python train.py --n_head=20 --activation="tanh_gelu" --norm="layernorm" --norm_place="pre" --init_std_down=0.0037 --lr=0.00228 --lr_mult_down=2.0 --batch_tokens=131072 --train_tokens=639600000
Each number is 500 + 50 x the weight over its row's rms, rounded and kept within 0 to 999. Layers, rows and columns count from 0. Numbers have three digits each. The size before them is the row's rms in percent of the matrix's.

# layer 4 attention output, 640x640, rms 0.0527, rows 200-391, columns 160-191
103:465592470622436409334567458635584657454470440565383478428570484447531597496621469440418537488563
099:505535512478569414595493552536454585418572604438496399553455601616520523405686531424424549558595
096:526475409587429476483544539563403597572516540531410705462475489558525651501513558436474373481588
094:508418545465616648447530554440466507409384397456346540660528437466402551451459537546554491611480
102:418497452533485581454500559476583342493624457395550485537484584428616512519430565479477396531397
097:516566465460476463478460581539525436736477502483560571523517405551480550620527446553511500428466
101:479482395493474526501632565412384537540450382552461557533386589462566546422441570426466544436435
102:508338578459530497476492605435460519463546543596483538486351516458394455488414430596442633562602
101:524435453443669583532480588588472442413503417599531431479439667612624583516540613416479576555497
098:528649529572510423541544447574479604420592458410538415524594495431437428540392655420557413453519
095:554599562490305552553536383485392411644521527518563438526397455546571649471499449554461618572514
101:446365443582503585501542550385537476470534529467444699520419625491621395524469476606471568470506
099:570542524504581495398370608514595420511397482458451546596506656533377569497433507497491587482630
102:587555609424421478378499525554501493606512470574491458488400554552690547469583418553518493474647
101:521552599576442469454382540327439569453576478449483538582524578676454551528473473523550511489425
094:482760648472510405520482489449610528547551528586396449543531520523481544599444518546474640442440
097:537622475482341406464460527512531506444482490527518560443556572457522616573429428522461503460500
099:463471576451528594361386477532582465486454458481468290484645465343539628455535529444471427618488
098:459442471411500595545455587595495551570528605412488466375426369517473458437437476417447473530479
105:350433551584378429383601512378423453406405476488546510610497451585581616399504544585471481578726
104:619589549530551436521533639598563517420489587448486461441533544578404466402340582421596566511475
099:554488552502515621652581477571647579526456502520389621578399383603383462471410526559599569525460
105:536561412678493508468421389696619427375514360618525563234590446537410495494453479519355491606385
101:504482538496572414529501557521482535486358589530593401550511361593365505659642468466608557409672
098:484402480369504445525493409590422412406519450343346627449589568487520525407492534453581563548557
094:634649437465612511429532521451448492461404484424511548589384446512585512451409638661485411537440
102:433557528492566401412497516501539651415509380472458330561643476619527505385440592435497489418452
101:495487603463630479486593558418471540626511468468387525705642526502429485500483499456636421593506
102:503522420436507391503499472579562467610565582595582389507379302595489490596399652474452513483643
098:590536447541462493491550562620500622552605420487501375407496557490422536476581458390560441465414
098:506472477560432364457386506415516509578540490458502402607470617507397464642601521497637409555423
100:480453522424618509462539458468594584442537588406608480566432592573478495533630455501458307518420
093:396581422482508488460513565613658556482598583556518539597458349587477469503464516562361384571621
102:455509468512534566494449498578472552525524449493299657538476472527536600572517409568386589397430
101:524431427597613455510525438483533581476406392395459603539499523491507566368528560535587496541617
102:372507543620643477519591523352604371514666482543549459423514445403591643578490377415672576485467
101:534546539569482676561528453526430617519596443456523498537522489610473389483534498542519596457523
095:414476563534482560446485567517594476355480546540568564606460439466469497558540435639423613559505
098:463540548467469571489517451394507581542458410377519497632435463400664518459356484488379427440539
098:388555532511488395457483542583571591535466585518487622536416551393441558659447555480446495468375
097:507420409359420429485515454456491505506537494514592535441497553456430439509443524361580471552575
102:564468445516417634512659340576534528466543476548468339517463463449442544519541608444482542436427
094:505532536511534353608536512582429597515579532417439602429542484507446550576676402477455483600520
100:378550478469571526398574407511626563471552514627403564510695579445603461591441503488472474496454
096:436587554504589477489508500565518302535521511402460475437621600464494492545488595515451571547582
101:426386442401647551616372396477335567632559648512438489504463400423724521452540481442392625368479
097:498539537465604477533557419574564590487490495505373460487414503431592479615453446477543538582455
102:589431507584480420477449432573512548525590413440460429577435523560403475271564445500418360479495
101:541601467388534575592515366743446473400493577468399511367431429503559557553594530589405539425381
099:462612467414549544427468451234468434409571477510416411425591466505429456496557374495588507497641
094:614443433526485555380537503425420526450500426478573492599480569546500560399521511590458538468423
102:553496520466393670409449563490595431521310521481501598436407586584573398514527473417484509418671
102:557547452388394459505529607560527404468361548721560550499560514540565518589561603546394429530455
108:455370476481473477675526614566639503430512486574583514416554484527472485492576641439475338317529
100:501465607541506394443485580477461520547558362512438661458473483593482523536407516629631434548550
097:553625427366501661552544543405456459443487525513431712576503521496448627530514555531544459397424
099:657640595439597463400433435401509656523579411527477479597581454524477424458561503615483396558317
099:528534402512636455536480549301493489331516510482701512568541457452380548587521473575505615558544
104:414540492468501403529448369532581517481421561430488524489626458529506540425489576420450607434416
103:511527444570490505529498575516494576518399426523341489472443429395506395570527579513447585412462
101:503455471460450613539399454374520462541571412462363558464505514571573435635685415509474459470605
101:496591413544521426431327539480367529480480481359648433562431548555454545589511460426483439391535
103:489522452471606460442473486330474538490523434358516539590515568438554466559456448687366496427520
100:524416476409383287475389412438534526396550540488428455405544689482439595425501521473431523470546
102:520570587473571432462556477605545388577463546492515521605483557603557544593499484512428354336456
097:516433525433489389396611544608534507453530404600529486548499610529431615473540440590496495515502
101:627458394478608500553477431541506491406505573393468485617472460557548580522407520431525524668490
100:533524516580575522390450394357554557537373490517579480604585563516522446368452486485490428539363
098:510428593471479517461500607562513452548623559528477414378519493465593544698527571499554350472443
101:501524577451501470603489624615508567458403473493494616469330519606451472510504403454317536547483
098:531478405363468444573611431528517471555538587552432603559404535519489552433447487445482526536420
098:529467421429396503445528420426480413449395350469445440572495383389532557425557517617450392451583
096:459473490587460435561426454485503425417609463592510469542502583404398632512518502586440396592602
101:497600367430692509457448403542433592452340537433505508468597508479507582548463498508490497568567
100:452598454450510567577507482508543372542589510463621478452612600428511683432496452307460583422504
100:558489383558585516484383590622540480532527470491482454599439408494491552439585386479388509509414
102:409463685493545455443580543446364437410442464569547549600532525602571417476544524513498670503303
098:551526498529488450521497509533389406614449566459584517489434389564398480677514461575470399477525
100:448536558558373477400619410590570521437562507490415529450455407438381420444573618420490409604539
102:506606444621544485545453492448562405507566532625585557427614388506501503636438501478382387434619
100:411368546674554600530570516564433427517527561522577423468635626517424362443510556713442363446583
098:457607581420542512619451494520510495557572497362523543474577667552636504409476643451496455588470
105:400493583514365461700499591515554375471570501430352508523565429495441515471612498554454456548454
096:533357423451448394528418456510573385537358468527498522568572548433401521432627597390311543375588
099:565556421508614576485460576512531530545424575461494523341640434470619432514486417401468514497514
107:492383383498542439487603517440605427490691548499527434427476503433588692469412450481524405630450
098:555544383426571502435489630391637399516408445523539581512464514600448482493506564576510543397503
097:419350643473424312490432380512462517587544545589428542455397508594481520592351514608394366490499
098:487519493547491532496664472408516443599406498446403596512533402490585411379484449521428383392596
107:475422559526594412521569503339550452532511441551629587577421573400383457455461645586523487540525
104:494485621431596496396608430547326364436516584527433682544597488504511447494595451426360572622552
098:470532485470486636618472473508424507480551531478560524508695466529610525709368504445414504440415
101:586434602450413427576393502537505558418506640487398586574585378442491507428432466393377462373505
097:318443427395496378529731545487529480507458468524445474500477557645483569441481409760522377550459
097:454458517405526460628448638405524599583501447520484505510413583592503497449408480474509436454606
102:495496405608473442489492514403509513656490650530457514413505502482433482527508562441654501440571
104:503540545440415463536384432593550459490648517506565456446552485512527439503531466484591410478547
097:602525585486487494577423588427395482419540442468572416356565558469592364410514487520412449509657
097:474554427656489445595669543398437559514543592515481511535497509499448511499515630557381478366543
097:670501585562411551506568357344629566545449483635573490545478446532525515421464428507469524439497
101:441564449516529599477530526491528587541444474389612454480454524570574406397526615445548620489451
099:574519497501539416289427432439438594554493471457470522536429445484490545409500541466583453586392
100:501366515563481531505509492556395429543420377463472390463475540460543448586451428501632441542526
104:399578467608721628399335507505494550471428594410477521420426536452520496526470483411358555661427
098:392547529558424515464556476358575545447410489625518478439573564476561510540491467414427505455466
101:521590481352533522569585355467539513511364440556395444571525612518557391480535454376549573407605
104:488401435476484437412443510578496483408528328520510280489559551365389429469599400597399489431412
102:628500529405516531451418402542462506626526519457393424498397529601383518454555449592538552544393
106:471583444477561518601453508400485471518526444454568638571496646658366475559539465540485434431657
099:530549655515578584469469415488493522696376495618508507500475607573539609421468601480571513499648
098:485444521435602362565393386598611561647507467481611507465391496526455476476452588459461573501460
103:493572431629526553372549367444403620547490567548332511513586598626491475519593548480441424472610
104:543444501421601522443592443546566499439504541486477375415450544357507421641404483590648442522565
108:385494558439350601435470541507551612427426500636584482520530475459533515578501515471507592470504
103:614578497447420615564578578607466591415661431477377454402527531482543450620540489492394618513537
096:599604556568559472602539498364451512455502581454494367634336558493530556451450392403531547482478
107:542506366343390547475526485488472514592506513498511537515484491631421575440602374477500581474469
097:454449408549371540378563548543428475435463524579490601443571504469565382509379504402552473442442
098:538507429383512490605575561454280603443436466556499413496515422461485522448355493551460500453507
099:520420480499474434552421525511479459459520520414507440578500604507493570507613407664507356491510
102:609549509569458604528586464457520405611509351531531536457377537532574607481580479525505524431434
097:595523417555573469395475591478592611420412490512437492523479546426512525443422365623529607503493
102:506503604619569384499578545556440479551575473595365465559586580554564566486436520663531599452587
103:488425406373445527613530573506586498593449563596488489458542444477736505468424548482611618509419
094:416461547518424562549514566433465503541506396575414560505427590433511496502535429553428470526494
101:451523336560448599607375435453491599473538399460469622531482478433472440567561455583515660455623
102:534520631566374418451485465455481441543439535564525499486397389546547499534620525572639501441582
103:482493452433563479485673428580614522635379508545457632376404385434536531343477359464449393433429
101:557409553416433580596498442426529475504474489424484612445637588511492355386513532513399494450502
097:686487444376464475575547616521494579484567494534596327542413410455440460565657400569431467459468
103:392450398520409388376490610488352453554542553592543436503584357531520539550558535520455593461584
103:544583458518394580561583500639539518445478575403396411524399510496513441497532515540557629436564
099:588479438549518548541527411424636477578485451478568521515418454431554556596495507619456383568532
099:528370554494406609474358562533409554553429538441561505469629518478443418518328443482427600559613
104:593398466430487522501393550507562516510551607535450403486483501699439442572523468419436386518481
097:532472469452493553569517476450474630435526424419624517483533460515424464597449415421504456440489
105:410584497591537451549562610745502421523530441451393445500631451503461612457555410470437559602546
097:651400537567508591450518654436481513458470511474497443427550588461516558470441453420554469578379
100:528522446480499542492451531442552564407475426550468482635444579521605612557481518526552559603500
102:426610522700630441330603512480608497529501552553447474519546583492470491532532504509522510658469
099:438550560482413564521504358458591473418513516462633503470448410503499567527501401443496531479531
101:460534464506540477463386547498513602498384611404467531439542537516483427554512486473628576509564
092:447442531441444442678549482568441543507584449626512645463528498450427419487448377506473538525498
102:589528474554499529529519412478471507585523495644436465388510411484487645583515475557477619589504
099:565517588522429422512549458557490540593572546541513446566578561573583520545651512506548545592596
096:578511592366495462544497540484517584535601519448534459478402596384589447372523541597582449405623
100:532544438652473473527577653504398460366564403440587467447447451482547511618495490565454596455369
096:304395540485480477357493452449443602590576546459478457500444452459455470483478459445478491635344
102:596528588427483525550542449571505450670511626446503442561452481402563572563377448590483487387531
099:535608475458523558437460507428576487456487470543492511521573506450580461585654476551615578514673
104:403522578398530566571485544481470558453347483494487466486565469486433533487395438646519468589663
099:457464516609546467563551611472551465492577461494572482551630599573498513393491529453458590552417
110:582516482467439312480589436695530371502478529457510470509541696424540458480356615414536390465476
102:526441526597507526511482632414506473520478389576515570422506423534391642523583283483554407355425
099:531437628585530692555454476536525493352531519393502465593479448551456552474624531442559465558561
100:605566492509546493633363476617404439558563494473484582400614578565442381519468542584476417605507
103:600431472494560419558331606593473416371512503482368683478440606411628403485420511524532537454628
100:465432594422449552431463428549400510521534503641589492587456656586554423698529499552456406587443
102:447482617475396549480543478428507552455580457476649417627553595529483548556538487596401382660451
103:565506540483480522440444432433424548460556451569528563436593590587319420557567613511457578548467
097:511533376555493565484648459420521443563457576525497475313610498501601518520528477539417519513431
105:404391382418504582419515439589521524480570481472506561580533474565534384533381595544565578545445
100:560488605448525380521519412549471493699636478491571446625596475531555277321526453507501427492515
100:508582432513524384573548568411568626351592559464508345507534487467423519641490565567475588571572
098:443555412608386518432452491459500580501509533466472452461528378429449543421518462522432492568502
098:438562446544518392458463403565597543449535408490576524420507365393477478656367413612499454524561
100:467625446512438562590524530530517555411514532573530460509566418503405459490432535516418463634530
096:581522366460544529375485467506453494474556604477454547622458459494600522439557543547424357470481
100:450430529493420462538471509387474451451511459592460362556412566372606529501539478468453326640469
102:520641554639592456619312344540477523468575491444471539713533529416561361397510610473590494553542
099:569516491510467533519469584473478551465493385401495532451456538530432623577547492543388503557429
097:412429549520590497424495466617604439645480584579564442510585498510493465590659563525536453500519
100:484445575477475399585433610539403534484560575483504640495480454331579567502433546490484551572477
098:516472496517514473581501476489563447549486417530572358466506573397558296602640684618608571502448
096:524507503541544569520354588586418545623338439445497495540483333489588556397484473433715490613511
103:522506393445590476508423399474577455563555479495472406482633567602436508454432450338410455428364
100:433439404455469504439462624508590408393428492359530427494460506410625493477500499477543424408498
100:538480485477544495552429463452366507341602451559497545443549488466520511600520634545511434420627
099:560526473426530534414530643462550441458556489562442493477416557469470531391420700530554589518455
111:433465455561523392659542511450437428363423462552639517585489480509590519599451520561430561465461
102:445405491627519508474514484506477547280567372510625558488465507425408587531644425398395555542516
100:557534517447473525514582568446554437596448487387588517399462614525417537500488417506615395461553
103:383567544617529499530586344579567550608420569405385580516462546537598425509477547531586545349561
103:582552559653367577482502578406552399516616648500677576490446361516496544453486519403492502635408
102:480586580376567541516492314337630510361493485537522479528455474505563481544402483518489413575383
101:533524422467437640447562644380442622485478484461560580657658526476427533569460544427539537523687
093:335589470539639603546500492602461440444454570467468464500460440471492419436445450636370580637447
104:428622452593352474508650446661568493508534483511338538459493585518599407464456411447458547529445
103:537503511396546530421486326458494455438664490516609571593523584560561567438497623351505564440554
097:488495623488461566461461511575543584471567484448412428377516455511521489519404524602624582391529
095:559432592442527497550651442468399512554463576458581522595457548525427410587582547529514569506376
100:489523358381453509502516471537422486506460538419638488416528391533432535540529334532513489560499